config.toml
num_hidden_layers = 8
hidden_size = 192
head_dim = 32
hidden_act = "gelu"
norm_place = "pre"
qk_norm = false
init = "uniform"
learning_rate = 0.0182
beta1 = 0.93
warmup_steps = 200
decay_fraction = 0.602
batch_tokens = 32768
train_tokens = 155300000
max_steps = 4740
Each number is 200 + 40 x the weight over the matrix's rms, rounded and kept within 0 to 999. Layers, rows and columns count from 0.

# layer 2 MLP down (transposed), 576x192, rms 0.233, rows 100-206, columns 0-31
180,205,156,161,195,158,181,175,217,241,198,189,176,193,204,262,269,160,190,247,202,199,203,203,197,213,228,148,195,126,227,235
212,243,167,283,129,250,215,173,198,42,193,214,190,204,185,226,232,158,216,253,165,207,176,177,231,176,179,210,185,224,165,123
148,158,203,209,233,179,197,218,181,218,170,267,185,167,153,189,209,160,176,148,176,194,123,233,191,169,195,203,186,189,177,148
162,199,145,247,218,263,104,224,115,223,159,247,230,253,176,187,260,227,236,164,197,238,180,193,275,223,88,253,246,220,241,260
193,211,212,149,212,207,159,170,264,194,217,215,118,156,204,135,187,192,243,194,231,215,184,218,154,282,190,133,186,120,173,175
158,207,180,224,240,228,252,236,302,178,166,151,214,272,283,174,166,149,194,275,157,205,224,196,246,214,221,158,169,186,168,218
177,147,184,172,264,256,260,189,248,177,178,150,182,222,212,201,209,207,150,176,235,268,196,235,166,175,254,213,151,252,217,173
218,225,188,186,187,215,116,197,148,182,264,249,177,231,188,213,202,280,239,196,190,225,203,215,137,210,193,175,155,172,196,193
233,186,172,215,181,206,209,263,171,167,208,170,123,221,255,246,204,246,219,232,241,228,221,266,159,252,189,143,187,286,139,179
219,109,232,172,263,249,151,152,308,208,90,226,143,155,87,149,207,174,251,298,134,195,234,179,304,227,206,161,184,285,244,137
175,206,204,255,205,205,280,203,194,184,221,171,205,235,195,222,167,284,185,113,202,232,252,254,150,155,226,232,171,208,218,134
177,140,176,200,161,223,206,159,165,185,253,222,193,206,186,236,213,171,233,254,227,213,126,181,199,189,199,224,210,167,226,226
219,234,188,208,163,258,161,202,154,244,176,202,188,227,203,145,184,220,201,242,242,222,211,136,200,184,239,125,259,221,251,173
218,257,136,173,194,167,167,98,223,241,226,171,185,177,163,260,196,188,218,192,194,176,234,174,212,153,239,248,196,203,190,177
192,235,160,144,191,142,203,159,209,236,187,174,235,260,135,224,218,238,178,233,189,214,205,181,194,185,162,201,152,225,163,198
201,249,183,195,169,233,239,145,212,169,230,153,210,280,184,190,163,232,173,220,187,199,201,199,209,212,193,165,186,222,261,188
296,179,233,181,197,299,202,172,158,223,245,190,238,154,189,187,231,208,209,264,200,264,168,213,249,166,167,235,218,226,242,145
208,234,247,249,207,239,223,238,207,153,196,234,243,190,222,211,187,174,193,111,161,182,167,202,218,153,203,171,183,187,259,119
242,210,220,208,215,232,208,146,260,254,175,209,227,196,183,208,133,131,169,257,235,188,215,148,216,122,190,180,222,215,195,303
278,203,187,220,221,161,174,174,229,163,161,177,220,256,213,174,155,178,235,142,234,205,148,180,114,134,170,267,189,134,193,226
194,182,230,130,162,197,157,165,72,202,218,159,150,215,212,195,234,139,258,152,193,217,211,246,216,118,198,140,173,199,163,158
186,232,190,237,247,239,211,158,205,189,195,170,161,142,198,198,223,255,124,183,241,204,137,190,193,191,199,200,164,227,239,175
214,188,266,197,197,175,264,265,175,179,185,271,224,192,247,154,112,169,147,194,179,194,200,189,216,186,230,239,237,245,241,195
144,204,198,185,241,166,238,192,230,174,222,204,191,202,242,244,175,267,155,220,259,185,213,200,255,244,199,188,220,126,222,200
210,244,169,178,231,200,170,273,246,187,157,198,242,126,208,186,215,164,225,186,183,180,163,217,191,212,240,184,158,182,214,237
210,242,224,155,236,268,165,250,242,223,223,157,181,262,212,233,190,155,126,209,201,147,257,198,248,137,230,215,234,181,262,194
192,183,178,216,241,144,209,250,167,220,227,190,274,206,226,201,195,162,130,171,202,130,190,230,138,107,148,182,200,239,216,138
229,217,221,224,197,251,183,205,219,225,260,264,177,108,194,163,176,218,135,164,240,224,186,232,132,193,181,244,154,122,233,197
194,114,266,182,230,283,282,195,253,219,169,180,165,222,183,209,97,242,164,237,143,245,106,205,251,144,199,313,247,127,220,259
203,227,110,249,180,191,151,143,194,150,238,165,194,133,157,188,185,202,170,140,178,226,201,223,219,238,216,187,216,183,243,248
227,184,186,237,212,151,212,177,240,202,178,188,204,252,201,255,188,280,199,174,175,217,205,223,185,148,254,205,172,234,181,143
244,171,203,109,115,196,140,243,95,196,191,167,193,256,262,124,207,203,311,264,161,116,184,171,278,125,140,165,195,187,257,258
180,265,204,216,168,238,177,237,142,179,149,209,178,183,185,169,174,275,225,163,205,184,185,265,265,209,189,185,162,182,207,180
240,202,158,305,240,169,168,267,200,211,141,203,205,171,262,199,163,191,186,169,311,185,160,207,175,164,183,198,144,204,217,211
235,147,187,206,196,213,177,154,208,226,190,172,147,200,211,217,149,248,205,272,210,213,167,200,235,203,195,183,152,235,131,174
226,206,223,218,269,221,195,240,183,223,197,214,180,237,265,198,232,174,179,218,158,235,197,181,206,213,128,246,162,191,225,240
206,234,227,139,193,186,206,141,280,262,180,131,224,171,276,161,186,191,228,247,200,241,281,190,201,263,231,157,222,244,190,187
191,210,184,137,164,223,225,175,165,204,203,225,163,133,260,257,251,234,237,194,222,312,215,239,188,345,317,129,211,209,207,181
186,164,145,187,215,171,213,245,223,215,172,225,217,161,205,173,151,238,145,175,167,153,210,207,209,195,164,188,207,262,231,254
169,272,198,165,124,190,227,172,281,166,149,285,176,213,197,186,196,159,135,279,201,194,213,154,155,183,228,228,217,203,198,216
227,204,180,215,203,163,168,242,235,181,187,274,146,234,208,290,240,187,153,195,262,245,185,234,126,252,222,199,241,179,255,149
278,177,152,190,202,181,132,169,212,224,144,232,169,151,277,221,223,188,189,188,110,286,185,162,133,155,151,227,182,238,225,230
178,227,210,181,231,230,220,192,197,239,223,194,192,201,233,190,167,230,207,209,222,176,235,183,100,205,210,211,147,182,170,130
226,183,315,244,197,169,275,247,206,176,225,222,181,168,213,159,182,179,151,151,158,239,165,204,177,217,210,164,195,110,128,219
207,212,177,172,249,199,228,198,175,194,230,213,171,262,178,185,204,160,227,184,131,195,208,192,338,232,127,244,194,227,221,218
236,184,186,237,140,244,175,180,187,119,255,163,225,183,283,161,225,245,235,145,153,128,217,126,179,244,243,222,194,162,197,206
313,275,250,182,179,195,160,175,276,178,219,261,214,265,121,218,200,279,220,227,168,302,213,176,105,234,205,225,164,166,169,242
159,183,235,165,217,191,223,130,237,242,199,299,238,215,242,213,204,178,225,233,90,171,218,295,192,260,270,165,165,214,147,174
146,196,121,156,166,176,219,140,258,235,227,116,190,173,241,252,175,214,230,276,144,255,263,175,225,186,88,282,216,266,215,252
199,232,202,243,187,239,237,209,282,164,227,162,246,167,240,226,185,267,271,128,230,182,177,176,132,122,183,257,162,171,166,152
230,241,206,228,260,161,126,124,158,234,194,201,235,150,165,244,185,218,92,219,226,201,149,218,213,238,169,190,179,182,202,217
217,160,191,233,210,230,181,207,207,150,172,188,171,227,257,183,237,198,249,186,268,183,164,178,108,193,280,230,247,185,250,218
162,194,188,214,229,166,174,192,171,184,122,209,202,194,189,220,242,205,230,205,199,197,196,199,149,220,142,217,239,237,319,122
188,262,215,155,204,249,310,211,248,186,142,229,159,199,215,175,201,231,243,182,210,260,90,191,136,201,209,171,229,282,168,192
142,185,188,292,143,220,201,248,154,185,195,179,170,169,243,215,192,222,186,179,176,205,240,206,239,204,212,182,257,246,212,195
270,250,186,233,258,167,200,242,172,197,194,223,220,200,168,256,191,220,219,146,222,160,197,209,216,183,215,120,171,223,169,322
137,224,171,220,238,257,163,187,225,221,169,229,248,240,131,114,221,259,206,197,187,213,201,212,210,181,230,191,174,171,203,242
198,135,143,177,266,216,196,213,185,258,166,129,234,175,250,277,227,197,176,209,260,167,177,205,212,250,184,99,144,169,202,166
181,162,203,217,276,210,249,254,167,205,187,218,247,226,191,203,208,217,206,183,263,177,216,149,252,164,215,232,219,108,220,200
207,188,214,196,164,193,208,176,191,178,192,164,248,258,214,224,210,187,222,152,193,207,200,211,242,198,183,212,159,212,196,245
171,203,178,179,161,188,185,210,193,230,230,246,192,154,170,203,180,214,243,242,255,205,194,258,263,227,216,210,139,232,204,186
163,216,211,187,151,229,135,221,193,173,239,180,221,144,267,196,174,252,156,202,185,223,167,192,193,205,193,207,199,225,172,187
208,175,186,229,226,194,184,223,216,188,172,278,254,217,229,175,227,212,211,244,227,211,236,212,235,167,194,171,198,224,204,142
228,201,178,148,207,231,189,236,189,251,220,161,141,211,180,226,218,213,215,155,206,194,214,202,208,243,274,211,185,176,194,210
243,216,263,240,246,134,149,315,162,134,154,122,224,263,210,123,211,276,153,125,227,254,179,180,212,227,211,164,102,202,175,119
186,175,133,238,185,309,158,190,161,131,146,199,187,242,242,191,224,155,186,227,233,189,180,196,175,218,137,205,194,156,222,166
172,186,146,157,159,212,262,148,193,164,205,242,134,194,150,184,214,232,178,171,220,190,155,231,91,162,158,208,221,201,209,213
236,193,210,205,177,275,122,130,240,185,226,203,194,287,202,190,228,182,192,246,175,151,246,221,156,222,180,125,183,279,222,157
211,164,206,187,124,243,168,189,193,179,241,293,217,171,186,155,238,221,212,204,156,151,193,203,185,244,279,210,196,184,182,174
219,168,290,129,228,221,221,205,256,251,166,237,238,229,138,212,237,191,120,223,243,242,213,184,175,280,142,167,252,163,239,261
119,247,183,256,240,222,153,184,174,173,118,185,218,193,247,202,203,227,239,191,187,240,204,186,162,148,174,252,119,182,268,208
234,200,235,229,199,180,162,207,254,239,110,138,207,201,223,167,156,160,203,179,211,246,189,205,141,262,197,242,185,153,197,239
213,237,207,277,162,211,272,195,282,175,190,156,227,149,212,130,175,290,255,273,241,165,175,245,253,205,147,261,205,204,162,202
231,196,260,107,151,125,251,221,146,184,217,150,200,225,188,183,206,203,171,224,258,303,195,262,178,237,248,288,209,207,240,247
237,184,253,182,195,217,205,221,248,199,230,245,237,172,269,180,191,169,169,218,259,196,199,191,196,154,168,165,169,227,223,249
219,184,184,212,247,162,180,198,217,202,216,238,184,195,206,195,152,213,146,187,174,261,188,209,171,173,220,283,208,236,209,123
157,237,185,142,219,200,268,208,170,241,226,152,247,155,205,209,153,162,184,243,168,155,223,187,245,185,201,222,196,216,186,263
197,149,140,257,220,220,225,319,130,244,271,226,216,192,224,209,166,161,181,197,219,160,204,188,237,183,191,164,150,182,230,211
203,200,192,219,201,246,181,223,263,200,222,211,170,286,212,300,269,183,167,273,227,220,243,194,214,172,259,275,179,176,190,212
168,163,212,218,176,197,145,182,204,324,87,193,175,219,176,224,198,213,107,205,168,200,93,210,266,206,223,186,320,162,280,154
203,184,223,160,221,165,259,210,171,260,173,165,182,268,175,182,207,260,226,221,216,197,197,204,187,177,161,124,163,179,180,176
242,164,143,42,172,214,157,285,233,232,234,197,217,180,296,162,181,90,208,237,151,211,132,180,125,106,199,226,254,218,189,209
240,123,213,199,304,256,197,178,247,360,62,137,206,281,238,219,217,171,155,126,194,128,162,235,138,123,267,134,208,223,156,176
242,160,179,225,165,239,214,210,173,218,165,229,212,231,253,204,184,176,172,186,239,227,205,162,196,140,181,201,229,150,179,258
243,183,231,168,118,184,170,205,171,251,169,192,217,179,242,216,216,127,243,212,254,184,235,158,241,252,147,244,245,194,218,242
94,179,225,183,253,142,206,225,208,183,214,235,173,132,142,191,197,196,241,271,158,233,172,250,188,254,193,233,111,181,226,187
211,258,253,215,146,189,221,229,249,194,125,115,185,147,176,176,170,268,263,164,146,241,194,216,167,179,120,214,113,302,251,202
263,228,162,218,202,152,182,112,200,184,139,224,180,224,242,233,218,192,233,231,181,219,150,168,185,186,111,278,224,210,234,153
161,236,204,89,202,185,206,196,172,127,241,153,199,192,247,222,208,210,206,257,227,183,193,252,228,240,196,177,217,264,237,233
127,238,192,210,165,187,160,184,227,171,174,174,127,160,134,126,192,219,202,272,227,144,160,142,285,142,254,222,250,234,183,129
211,227,177,167,136,186,232,110,189,214,218,234,218,206,182,186,276,234,296,133,162,137,222,217,159,215,236,317,183,275,201,213
214,230,195,176,228,173,196,192,202,148,243,217,168,235,260,196,166,239,146,187,166,188,158,241,218,230,172,166,201,133,205,225
247,180,245,177,191,154,233,189,159,193,201,258,259,210,176,231,232,274,204,243,199,292,156,166,285,203,118,252,228,270,176,200
246,192,116,193,122,167,174,194,222,219,250,211,120,195,296,239,207,158,221,161,236,258,241,230,200,195,181,173,195,166,226,250
206,258,216,142,230,201,210,217,172,117,192,233,215,217,239,241,147,255,223,232,188,198,241,194,207,198,177,141,207,253,163,173
251,227,182,229,203,162,161,196,204,181,262,210,166,166,230,203,223,210,188,153,189,172,273,96,128,248,196,156,169,260,154,159
199,226,235,150,237,217,190,187,171,185,224,189,204,203,175,280,214,158,253,188,218,215,188,227,206,243,230,177,190,199,232,182
175,220,216,231,173,181,222,212,240,197,154,214,181,210,221,201,220,209,206,104,169,175,199,200,123,269,201,157,210,210,223,158
229,129,196,203,235,226,194,223,158,184,235,160,240,222,191,178,187,173,188,297,265,180,219,178,217,263,199,114,232,235,161,161
164,208,156,113,160,169,170,204,136,227,287,175,148,205,218,208,238,234,203,266,220,218,246,270,225,184,146,177,177,187,210,190
174,223,140,265,174,186,227,193,245,180,244,208,208,320,255,171,203,210,234,163,248,192,138,211,206,220,126,269,175,179,123,236
191,229,240,152,153,183,269,192,233,224,194,146,190,223,234,195,245,154,213,205,195,242,153,218,217,178,177,170,180,242,149,254
226,156,178,232,221,176,231,194,234,219,151,223,142,233,200,199,212,167,288,245,187,263,189,150,260,176,233,161,267,249,204,151
268,247,201,239,159,221,148,191,230,189,223,198,217,219,245,201,168,221,259,209,191,200,172,104,116,199,209,221,239,255,183,216
250,169,186,163,260,197,174,189,174,189,143,153,233,194,211,203,245,166,233,227,194,207,211,164,262,192,169,181,219,187,204,196
239,223,221,229,218,242,181,177,161,188,144,204,177,231,243,212,275,237,162,215,175,203,136,112,204,182,80,176,270,206,212,193
153,163,251,287,140,252,197,177,147,243,192,139,181,192,202,141,287,220,235,102,224,75,176,235,236,280,126,188,302,195,281,202
# layer 2 MLP up, 576x192, rms 0.211, rows 101-207, columns 0-31
249,189,235,206,140,161,163,251,125,180,217,220,246,198,258,283,107,121,278,211,154,173,164,207,190,169,186,199,205,180,231,141
175,194,171,199,189,194,270,153,192,189,212,173,178,148,181,257,181,212,204,132,264,101,235,180,264,240,181,228,204,214,198,184
218,326,133,136,153,186,255,217,268,173,153,244,256,195,197,199,160,173,171,189,222,159,199,209,157,281,186,172,169,224,124,258
218,242,212,156,223,209,234,266,165,208,204,174,256,266,101,169,221,136,249,288,185,204,169,258,217,231,214,185,193,201,210,168
211,177,205,159,166,213,219,215,241,175,186,172,205,303,287,146,147,255,186,174,189,191,176,213,202,181,240,229,192,262,169,196
215,224,239,142,245,130,193,220,140,144,182,195,190,216,239,131,210,165,165,240,164,232,225,206,191,173,108,159,246,233,197,210
188,135,230,240,261,242,130,157,186,136,216,176,215,129,243,183,139,176,243,176,167,209,186,223,233,239,163,175,242,247,245,220
244,161,225,257,149,198,184,167,195,179,156,232,173,156,264,273,223,204,260,153,167,180,209,291,221,260,200,95,183,245,152,267
205,184,223,162,229,223,242,216,283,227,166,228,146,153,95,130,168,185,238,254,235,173,252,133,252,225,196,163,198,210,225,182
162,134,305,179,216,241,223,104,184,153,149,252,142,235,218,165,239,260,268,191,164,185,228,175,282,200,184,135,171,236,183,130
173,186,189,203,163,195,267,149,220,209,191,234,232,206,186,218,146,268,284,281,257,191,179,210,267,159,179,239,137,231,217,238
213,257,200,212,195,175,151,186,162,238,173,212,240,251,296,238,190,134,219,219,249,267,166,231,164,261,133,214,196,200,184,218
255,206,237,160,179,208,214,181,168,209,294,244,254,209,138,217,235,184,240,197,148,160,153,240,197,242,167,253,193,180,280,140
203,161,171,224,230,224,208,217,153,221,152,156,175,144,212,230,182,157,231,222,268,185,194,235,247,211,176,253,196,259,194,208
171,154,219,246,101,192,228,123,235,238,196,147,251,236,252,278,157,276,206,182,221,198,180,222,217,156,195,171,158,194,183,187
277,204,248,199,120,169,252,155,163,281,226,203,215,184,192,188,93,217,215,210,158,190,188,151,206,215,197,195,240,198,170,210
208,153,225,198,134,241,271,177,213,146,182,174,290,196,228,231,199,191,257,216,276,197,276,149,236,250,212,167,169,224,208,158
198,206,136,222,185,197,176,161,213,229,261,203,158,177,205,241,156,175,213,224,271,198,149,171,202,209,163,233,206,147,270,168
154,198,161,196,203,220,164,192,231,174,196,125,228,186,262,206,240,238,166,262,192,180,193,173,203,169,168,139,204,263,227,203
178,154,172,191,208,124,210,197,233,175,211,231,119,197,220,189,206,269,217,196,174,174,180,243,191,142,200,177,136,169,228,293
177,227,234,232,241,149,184,208,141,144,211,146,268,220,223,203,135,203,212,165,184,225,204,230,167,173,214,233,166,244,185,269
182,181,246,223,243,189,202,114,218,190,266,223,134,237,233,161,171,203,251,246,212,168,155,145,127,199,186,230,143,178,259,188
224,237,201,257,165,202,210,168,259,166,195,190,194,223,200,179,198,174,209,129,172,175,178,229,122,148,182,215,155,283,199,232
134,217,172,207,172,187,208,155,167,132,178,132,184,197,164,262,170,227,252,191,180,154,218,231,175,219,197,176,134,236,194,194
244,229,276,171,171,159,200,127,148,234,203,154,193,211,174,209,261,150,316,251,264,183,214,238,182,252,223,158,169,177,238,164
122,170,218,249,179,146,142,251,229,200,158,165,283,198,254,171,115,171,130,174,202,179,185,196,215,190,121,168,191,256,220,251
218,298,170,246,161,164,155,157,190,254,214,201,261,173,153,212,164,212,183,243,269,211,168,199,123,208,239,249,220,193,205,200
158,120,275,162,253,190,244,107,222,259,236,196,135,166,247,240,143,235,240,191,202,220,223,222,198,206,189,207,213,183,217,97
253,126,180,192,193,190,235,173,223,247,228,167,167,188,169,210,219,213,214,247,164,290,157,164,235,217,228,143,168,219,253,120
205,153,287,254,172,181,213,145,237,142,187,252,139,223,236,203,185,208,200,180,179,195,259,178,248,172,107,191,223,253,284,137
179,158,305,245,139,197,284,203,162,240,232,164,179,228,260,251,244,189,192,209,248,163,175,216,195,94,173,170,227,141,249,175
245,182,225,202,196,197,190,234,263,184,187,189,195,222,252,230,192,123,180,187,159,191,181,173,197,165,199,259,235,230,251,207
248,323,88,247,142,195,158,138,264,247,220,226,285,205,212,174,197,137,155,217,179,222,228,195,178,124,241,267,233,177,156,231
212,215,161,227,249,163,214,192,108,145,174,198,204,201,198,197,207,203,292,241,199,201,206,246,211,221,204,223,179,177,105,196
224,135,158,182,207,233,258,235,202,226,230,235,199,211,162,171,259,229,213,202,165,181,228,238,220,248,248,212,215,278,198,213
283,198,199,165,241,225,228,132,251,218,193,220,99,144,216,185,157,273,190,176,216,175,210,160,154,232,170,222,220,236,194,211
247,221,179,250,188,180,215,222,258,238,105,203,232,223,241,168,275,88,206,270,172,294,159,207,197,202,172,83,225,256,204,192
236,152,220,205,149,215,126,231,152,144,198,205,165,167,188,299,245,198,253,168,176,183,263,244,151,206,272,186,222,202,140,195
158,235,206,186,147,251,215,155,181,177,262,179,194,117,149,176,224,154,269,232,201,162,153,197,204,149,187,169,190,143,190,187
185,187,214,218,190,206,179,172,199,186,221,177,225,313,203,201,153,191,121,239,136,203,201,252,190,248,205,243,205,189,239,252
223,214,157,167,248,133,172,171,142,170,192,203,172,158,170,178,247,185,178,204,129,145,187,180,256,249,187,184,216,199,243,221
105,204,196,289,278,230,210,193,187,226,136,219,250,273,221,182,218,180,265,242,186,215,115,183,154,201,206,189,277,237,196,176
237,253,206,251,197,140,260,223,191,209,196,179,172,131,164,134,164,147,250,195,253,198,186,196,237,223,233,167,195,192,226,228
253,253,177,214,216,257,216,196,175,159,212,243,206,161,161,165,194,135,229,241,205,206,276,189,173,240,159,250,188,262,176,252
258,201,261,193,231,179,241,160,223,217,222,191,213,185,237,232,208,192,168,213,116,246,160,250,218,255,204,198,138,165,183,246
275,220,210,205,230,148,323,181,183,191,246,128,238,177,197,187,232,213,222,204,176,189,249,265,181,259,169,218,216,220,57,234
228,211,212,240,180,171,276,189,257,188,259,298,231,217,152,130,176,193,237,251,156,171,195,248,191,253,237,127,181,201,189,211
184,170,227,224,218,185,179,121,247,206,275,210,178,226,247,187,216,207,227,201,206,229,225,123,230,215,190,279,114,255,199,280
172,174,229,247,167,172,207,140,261,191,221,102,209,208,205,146,133,269,152,134,226,150,209,226,104,135,197,202,201,238,179,234
193,283,95,183,162,220,177,139,149,306,131,253,200,119,176,157,162,265,226,229,260,225,155,221,221,185,256,309,156,209,207,221
272,191,203,196,188,257,252,132,224,207,249,179,181,146,279,162,141,210,223,212,243,208,247,210,157,215,188,226,112,246,213,205
163,159,188,193,166,174,137,116,259,156,214,142,208,181,245,178,181,182,153,150,227,195,146,215,180,196,230,156,200,174,222,127
186,270,156,209,176,208,213,241,177,188,216,205,213,198,222,195,234,115,200,272,246,208,162,133,229,254,161,130,192,159,222,162
232,235,182,180,117,269,219,242,239,240,210,226,158,154,225,212,152,193,154,159,125,197,205,115,233,192,289,204,227,215,125,204
257,226,229,197,222,261,192,175,202,142,309,186,206,219,162,276,194,141,219,223,261,76,231,300,219,162,200,174,153,195,141,207
199,182,220,153,226,232,236,153,157,180,225,220,258,221,214,211,155,214,228,169,280,156,160,156,169,203,197,142,210,224,190,275
255,157,154,161,191,187,143,242,151,202,174,198,253,209,211,236,141,247,151,231,247,212,176,193,226,228,216,210,181,176,189,203
252,153,190,232,181,240,183,184,190,204,211,194,213,283,251,216,191,175,191,192,180,194,210,135,302,229,259,172,200,168,155,147
175,168,191,189,182,231,215,222,148,193,227,230,238,233,258,270,238,158,220,242,225,143,153,146,155,241,189,194,184,269,160,165
171,199,210,258,190,199,170,186,183,280,116,196,181,177,264,262,170,147,227,221,223,171,177,209,219,245,223,226,219,177,178,256
153,189,245,193,190,114,166,239,181,198,214,89,237,232,195,220,212,213,201,247,173,191,92,174,161,292,188,204,193,179,199,229
124,200,238,220,175,165,180,203,207,252,222,243,216,202,167,219,167,279,228,173,204,179,202,214,200,241,140,192,197,213,161,268
191,256,187,281,203,153,185,187,191,190,166,211,151,164,188,179,227,215,163,228,165,135,212,209,218,218,119,180,164,208,194,194
196,259,152,259,176,184,173,194,121,228,224,225,239,184,177,147,167,250,253,250,189,235,107,195,250,253,175,156,114,171,216,227
196,189,210,232,310,217,195,268,252,153,198,208,191,181,180,182,195,185,155,206,225,205,208,167,208,210,223,196,185,162,211,135
170,187,200,234,187,201,216,241,254,309,185,260,207,160,198,178,185,219,240,212,268,207,238,166,185,224,185,213,177,164,202,185
177,204,139,263,173,178,135,200,184,144,133,162,235,204,189,198,204,218,164,221,328,182,142,152,207,216,132,186,111,187,217,253
219,209,173,242,190,172,178,183,259,314,167,223,184,167,142,170,239,163,193,241,161,173,220,232,170,169,297,181,177,242,245,164
186,149,220,205,244,157,168,302,134,176,226,178,140,159,189,200,187,151,215,176,213,128,148,238,218,244,134,215,214,229,182,255
298,278,202,215,185,275,185,147,230,239,171,212,173,215,187,202,167,174,185,172,156,264,130,158,218,121,197,225,234,214,214,195
208,171,220,154,238,262,170,231,158,188,217,154,261,166,187,230,217,256,202,179,192,227,223,204,250,283,184,191,188,230,162,157
194,305,235,257,131,154,336,249,249,249,249,242,229,192,230,163,168,264,139,208,232,229,174,205,173,241,142,171,207,226,250,213
201,195,164,259,135,130,187,149,225,191,241,174,216,195,187,223,193,133,172,197,233,224,290,234,208,183,213,246,234,193,184,269
205,233,259,186,181,141,166,174,154,232,124,177,189,238,217,184,237,210,184,215,189,258,195,197,174,213,122,203,243,220,243,221
272,234,215,197,142,226,228,194,284,252,164,189,211,252,115,252,143,245,215,220,177,129,196,171,256,122,232,261,174,195,193,217
229,206,277,168,241,260,167,201,216,169,239,192,201,255,174,244,307,176,241,228,183,212,252,185,192,222,173,177,250,264,234,190
196,217,198,183,124,222,253,113,229,167,166,224,177,211,205,224,251,145,137,181,256,195,161,246,218,137,161,255,160,294,185,140
146,183,291,200,161,185,191,206,191,210,240,209,212,302,160,178,194,147,222,192,197,258,218,216,185,194,146,217,189,221,263,185
161,198,236,239,153,210,158,193,141,212,207,213,214,200,243,242,176,186,245,188,222,164,268,169,197,241,160,186,173,218,234,107
242,219,268,162,216,199,158,186,193,267,173,177,169,258,240,218,173,192,223,206,225,207,223,235,203,203,224,186,123,232,209,199
243,162,235,235,169,206,222,223,142,245,187,192,168,186,106,136,247,122,169,256,189,209,209,188,282,182,154,156,130,247,258,134
140,207,144,149,162,210,274,148,226,177,151,241,174,168,210,170,276,203,181,282,208,133,188,172,129,116,269,102,224,152,243,115
205,218,224,228,245,162,164,198,249,202,232,180,211,225,185,223,215,189,234,282,194,227,171,202,187,270,190,204,231,195,243,177
140,184,127,206,223,173,236,197,206,204,188,203,229,153,166,216,259,185,197,241,250,173,248,167,211,302,220,73,235,221,113,241
129,199,203,237,187,188,141,197,200,200,127,117,223,190,280,226,195,171,234,180,191,225,171,176,193,239,193,236,226,140,213,187
179,147,202,231,178,239,256,148,190,220,216,177,168,185,203,210,147,235,214,168,268,218,207,225,187,142,260,166,185,145,255,167
161,188,220,163,212,185,212,242,192,207,191,79,188,156,242,106,107,167,209,129,175,195,218,188,301,273,232,202,262,187,251,217
235,199,210,227,262,232,182,205,190,280,168,222,139,190,191,194,101,203,138,216,146,251,101,185,234,147,201,193,202,133,217,219
204,263,232,223,134,205,160,223,220,137,251,188,240,240,244,255,211,256,233,217,269,203,139,221,259,196,227,214,166,265,238,239
190,174,249,219,218,190,152,113,279,285,208,190,208,207,198,199,198,182,191,216,210,180,153,152,249,223,121,188,243,210,160,172
197,197,129,270,229,200,218,248,227,196,159,194,192,191,220,184,248,105,267,218,116,232,253,236,170,232,232,170,153,211,226,174
214,174,150,243,165,175,197,207,201,215,204,132,243,227,235,221,198,194,181,164,250,191,235,131,184,253,218,148,226,234,214,156
183,163,262,182,229,238,224,153,200,155,186,259,210,211,282,164,157,199,188,178,141,168,263,259,221,209,216,216,215,205,197,171
173,187,234,274,273,205,265,218,218,204,201,241,202,206,186,174,240,238,199,184,152,208,257,168,244,192,190,181,217,189,255,163
239,143,177,221,223,158,170,206,243,253,217,205,207,216,288,219,202,88,94,214,185,208,207,213,182,183,282,174,190,221,189,221
233,208,231,221,212,176,171,170,205,249,190,165,212,190,291,203,208,254,232,250,141,227,161,170,235,179,256,227,204,177,166,175
204,233,198,237,187,206,158,256,189,240,77,249,156,225,158,207,144,207,282,168,176,262,253,150,211,156,185,218,168,170,214,281
164,199,203,233,258,240,231,278,201,191,253,132,227,227,235,178,210,178,230,230,206,110,232,199,212,185,235,194,198,184,147,239
202,206,216,248,222,201,186,190,197,145,167,245,207,197,209,232,290,201,216,261,216,178,128,189,177,163,207,161,166,207,203,132
173,271,192,271,146,166,130,198,218,149,210,118,177,252,204,181,132,222,165,215,141,235,196,140,177,211,126,189,165,209,178,263
209,177,101,194,197,130,133,163,130,182,192,260,159,278,238,115,227,189,207,194,210,149,186,151,270,238,259,190,223,236,164,172
186,249,228,223,226,127,184,139,197,227,175,247,153,196,213,254,209,159,270,219,161,216,256,161,217,173,147,159,233,178,278,213
220,169,155,249,181,151,239,178,200,205,244,158,187,232,224,184,232,210,201,213,184,234,230,179,224,221,245,225,97,223,147,206
223,202,166,150,202,200,164,191,217,178,172,183,210,228,194,210,192,179,177,191,303,184,185,181,174,237,187,161,212,174,226,162
237,150,177,257,248,186,206,212,225,231,189,158,180,262,155,241,184,217,203,175,201,197,218,179,221,185,231,233,138,222,179,188
207,206,184,248,237,225,172,162,227,181,208,212,216,186,225,145,133,179,159,172,193,242,181,223,228,250,199,160,227,289,239,184
231,272,188,255,134,174,189,109,191,172,189,205,276,226,174,178,195,187,158,155,210,299,174,139,229,213,270,222,217,164,154,148